{"num_hidden_layers": 14, "hidden_size": 64, "num_attention_heads": 2, "num_key_value_heads": 2, "head_dim": 32, "intermediate_size": 192, "vocab_size": 6866, "hidden_act": "geglu", "norm": "rmsnorm", "norm_place": "peri", "norm_eps": 1e-05, "positions": "rope", "rope_theta": 10000.0, "rope_fraction": 1.0, "qk_norm": false, "attn_scale": 0.177, "bias": "none", "tie_word_embeddings": true, "parallel_block": false, "extras": ["capped logits"], "init": "uniform", "init_std_qkv": 0.0525, "init_std_o": 0.00992, "init_std_up": 0.0525, "init_std_down": 0.00573, "optimizer": "muon_variant", "learning_rate": 0.00814, "lr_mult_qkv": 0.4, "lr_mult_down": 0.7, "beta1": 0.93, "lr_head": 0.0118, "warmup_steps": 200, "schedule": "wsd", "decay_fraction": 0.378, "decay_shape": "linear", "final_lr_fraction": 0.1, "batch_tokens": 16384, "max_seq_len": 1024, "doc_mask": true, "train_tokens": 85370000, "max_steps": 5211, "dataset": "wikipedia_en"}
Each number is 500 + 40 x the weight over its row's rms, rounded and kept within 0 to 999. Layers, rows and columns count from 0. Numbers have three digits each. The size before them is the row's rms in percent of the matrix's.

# layer 7 MLP down (transposed), 192x64, rms 0.0539, rows 134-148, columns 0-63
096:510440515494520482505547432453508520395443499537607506465497506426464443533503429475438460487507538478524518539439503516489469500476498550483511497433503523543500552475472446517509561469448450
101:508448472568471475582532519409494565515483569528473472441550509532506514536570524474506462470517503502456508443529528513526587463534460466467558488540486527453411479468477535518464454468517535
101:456423477472498567534496534455532547455422491509432514430514489564488527515486459515522493472526431558481464480466485464470514439487462399461537480561525464500479412531492500488569488497528485
102:455500482518471496570514449540527511488604486533503474453594497481562491442546554561523529519500580485481486491559524511522482445461527560510557457544514511533543535503539489395510490499472498
100:486571514474497505511478554517411487557477493523484546533510495415490488468501566508533508570543561448461486559507470457547517485466403466474424447500469504467451576457489505513517566504516520
102:506473456540446461472612463468451486504548470493540424590503504467560499494481564519522489449563483497556488454488568514504486437540491545486480474473465447551554497519454455494545522486519452
093:478489506541491454523498459511526439480529483467497454500387485520491488501508519527490515597592495486520549517483453513445469545553385521514453482495523525540462493451536533556556491557529449
096:538550532510469525498515456564548522455533493487509483499495471547467475518485471494554483472499400493468483481381454502454508494432510578633508545494533530572479502533504480488529513525514532
097:580555439489479566520528422446492455480499479590476503567509523533511475512483469485548516476437572496504422442504455480511575482448482540476530515445515562501450494479509458511466518475456537
104:445524521457493522503481499432521493452563490503495560458469487481600461463508517450451522506550514433491491508473491582558538535548468532480547447505494397524478559490451511497542574541468486
093:423555534486505541476446623508483424551460491508485550488536459486508573521472478516525452505496482507477556413538464520489491497422537469484453513450492473551530506560493465476483541443473471
102:483429522505545498477469467517508438453521448539432549443442469509455532416485551478500449528540569535506546540522517414445448485541551538462521492522496498499536523540500513492554461427544473
099:456572503465484496516484574564557483543501479503601522575596504431505505513474492462492538575488543454507478516514523530470512526429500489522513461483471467419495533429505510523450535498471545
108:499453517548524483531429489547516539518486490513440543510506559422523496577510463437481578527541550571537464436518459507522541497527548523519446478499495491428524550485480514443475504531491599
105:540516408494553461513479479511579433470471510567511463489515538530476427538475428463497534421472462488521501460514465457501464464523503505512561465441545564518510616515492524495497478520485544
# layer 7 MLP gate, 192x64, rms 0.24, rows 135-148, columns 0-63
105:508453490431550546404476482578486471472544460503535436527443503500509537459451530523506520451465505473499495571554510472426528525476499486552529492470463469473583502467502485503536539570415529
100:463485490472515494523545490488437489525523452441417488525468471484550536523490570489485483466450473535487490437497481491551491495454447450594576486492496499472457582502479395524552502494570542
107:541486505507505552543439551507559449399442529470456532504462514468599468552472491508546418533508492512522548517510481488508549527489429477500534532445502492424515491466460575484450461519527509
108:496495582519506502515524488503493490573492579503498462555513433520505530545569411446503481540565462514553563451520465506512512522505460601490512547529560486509510519533452494434455447532527472
118:426519445602427477444501540466557550477511516530497530569518541494472467464555455477528491511545466534550510532574548496457534471476487496523516481525438396536502521430508502516511549499500488
090:590455497493578534514469491431515526450444507482553512445533542524538516492520411460561515410539533476471491483487492489503483530601491500469524539513527445516457542473472494475541451468517566
110:456497485530522538470428483475510456512500550464526555512495504517555493496539526507490510490425468459498534657581524499474454461497422509566494523529506442475533498516559473489477453528560497
106:554556492508500516597521495543492444525535423558440535512536548490393501524502492496540475513544534490538532472457398516446506505468478535458461480563511535502491504520511454449453500462444531
098:506555567521492454550495543541518494573474493500462544441562455505458534462517481592480508517502473579491530490543472488499529510440505527528502498470431549495514442467487527404469471483469400
090:556489540490500494531511529479591521455511541443525516466514532501564485513474537432474450449505502472438474478474504519447564550530554515447565511483521501418546564446492556502568420497468497
112:522478527495537548459526529456495456450512485495537484504533440444554554447504489467511484534552575567405451471469490449477455556517509517540478443507550503455524512486462535415497456531567553
109:636503512525463583451443496461494474449511561492492479492485469525478539511510514413608536530502416494503506510538467497508490513507488566464527522469512486512499500496521579445513483517501428
094:431528509452483509510526520517469472503475512527477504553497488604582468440482545460434524560505510444489462491517481527504479500452499435479462513555465469486454525494560467450585551453528412
104:466570528498467508449508559525473526494488537392522585518519509483523495409479513524557444506486479488486518509589484415487550478466464517476455479522557498528556438498491521526539496587488488
# layer 7 MLP up, 192x64, rms 0.261, rows 135-148, columns 0-63
113:571449501497538421529441483432557448517538450479455510464445472544440450474610504461468529468502533577533510503515487496481553464543526547472498525505508557447471523497566491472486543491517476
103:497538507508557524496437515523483459478508483479528463529523466498476451457434434375504480515492453469480511457562529511535476504576567473532471471462510466518603543515485595518528511530486463
097:573485523470542509546460508459479526454520531499521481494461503492474425466440486416530481554536573550534426482495506441543454573477561487506547519499525396493508516522471483491451431516543495
102:537482482507480485513434585521563497531504548470524552456477446515487502448529426499537587569521503441496475508525503466524459485536544443533479513586494534516504518486527479559573486552591499
108:464565533444557469457475447550524468530479378558439550463506497514510460515478441555468534500491551566463516464504501539529468548451571493556535536493511482457462482528551507542458476504489497
092:440414516487482569497464514558435518513509500516518500470559523553537495475451566506511483468509512515488488469521491387513488477471566481464468482562449469445502435467441540428441473494510556
086:516454501445517499482429499481513469455540491482411464457404519559522509454523509536469494528527523514474473562469525523559541486514427497561408576496489470499490502528504536515551459424437484
093:483438524538545455452437441454508523495456455456527461560514485554515510485555440521492486514483450493517488514504513524524429546649466472462579457516507463508497494469517503536534486494555454
087:514504449507510570559466545484420522476435497498493507528513522428528512445495495495471502568550439529483577588483463489509576529455415470478512485477458504513442485527526555431521503524456527
090:561481480483537454516565472545528550488532504487496497494492521530482495441509466523499542461513426494573557551415525516516498505559455438507507439563529546489461524418440573533556492563516490
105:446490480517419478494531472505545530503443488485545486509601533580494499538538505517533516423465482502502493455464419532515528549489502513527531489413445548533584542477529492517519502553417485
113:540531489498509518452439504471491446529521528490454483500469475511471492582481566489545493568462430446460539470477474505543480544522424516566492519483587498444531482445485523511540547604556503
100:448509518545480468445605453499475509519501493427477525474501507480528494488495576471439514532465415516498505497429529460521454532471507453485461555403489470558424510460406503501525494500499486
096:432495530567455523469461500490453495471484556476507508485486526485561572505489465570571552495475483491477450514470490494369527504521439522438463507470498541465514434448516545524528500445430500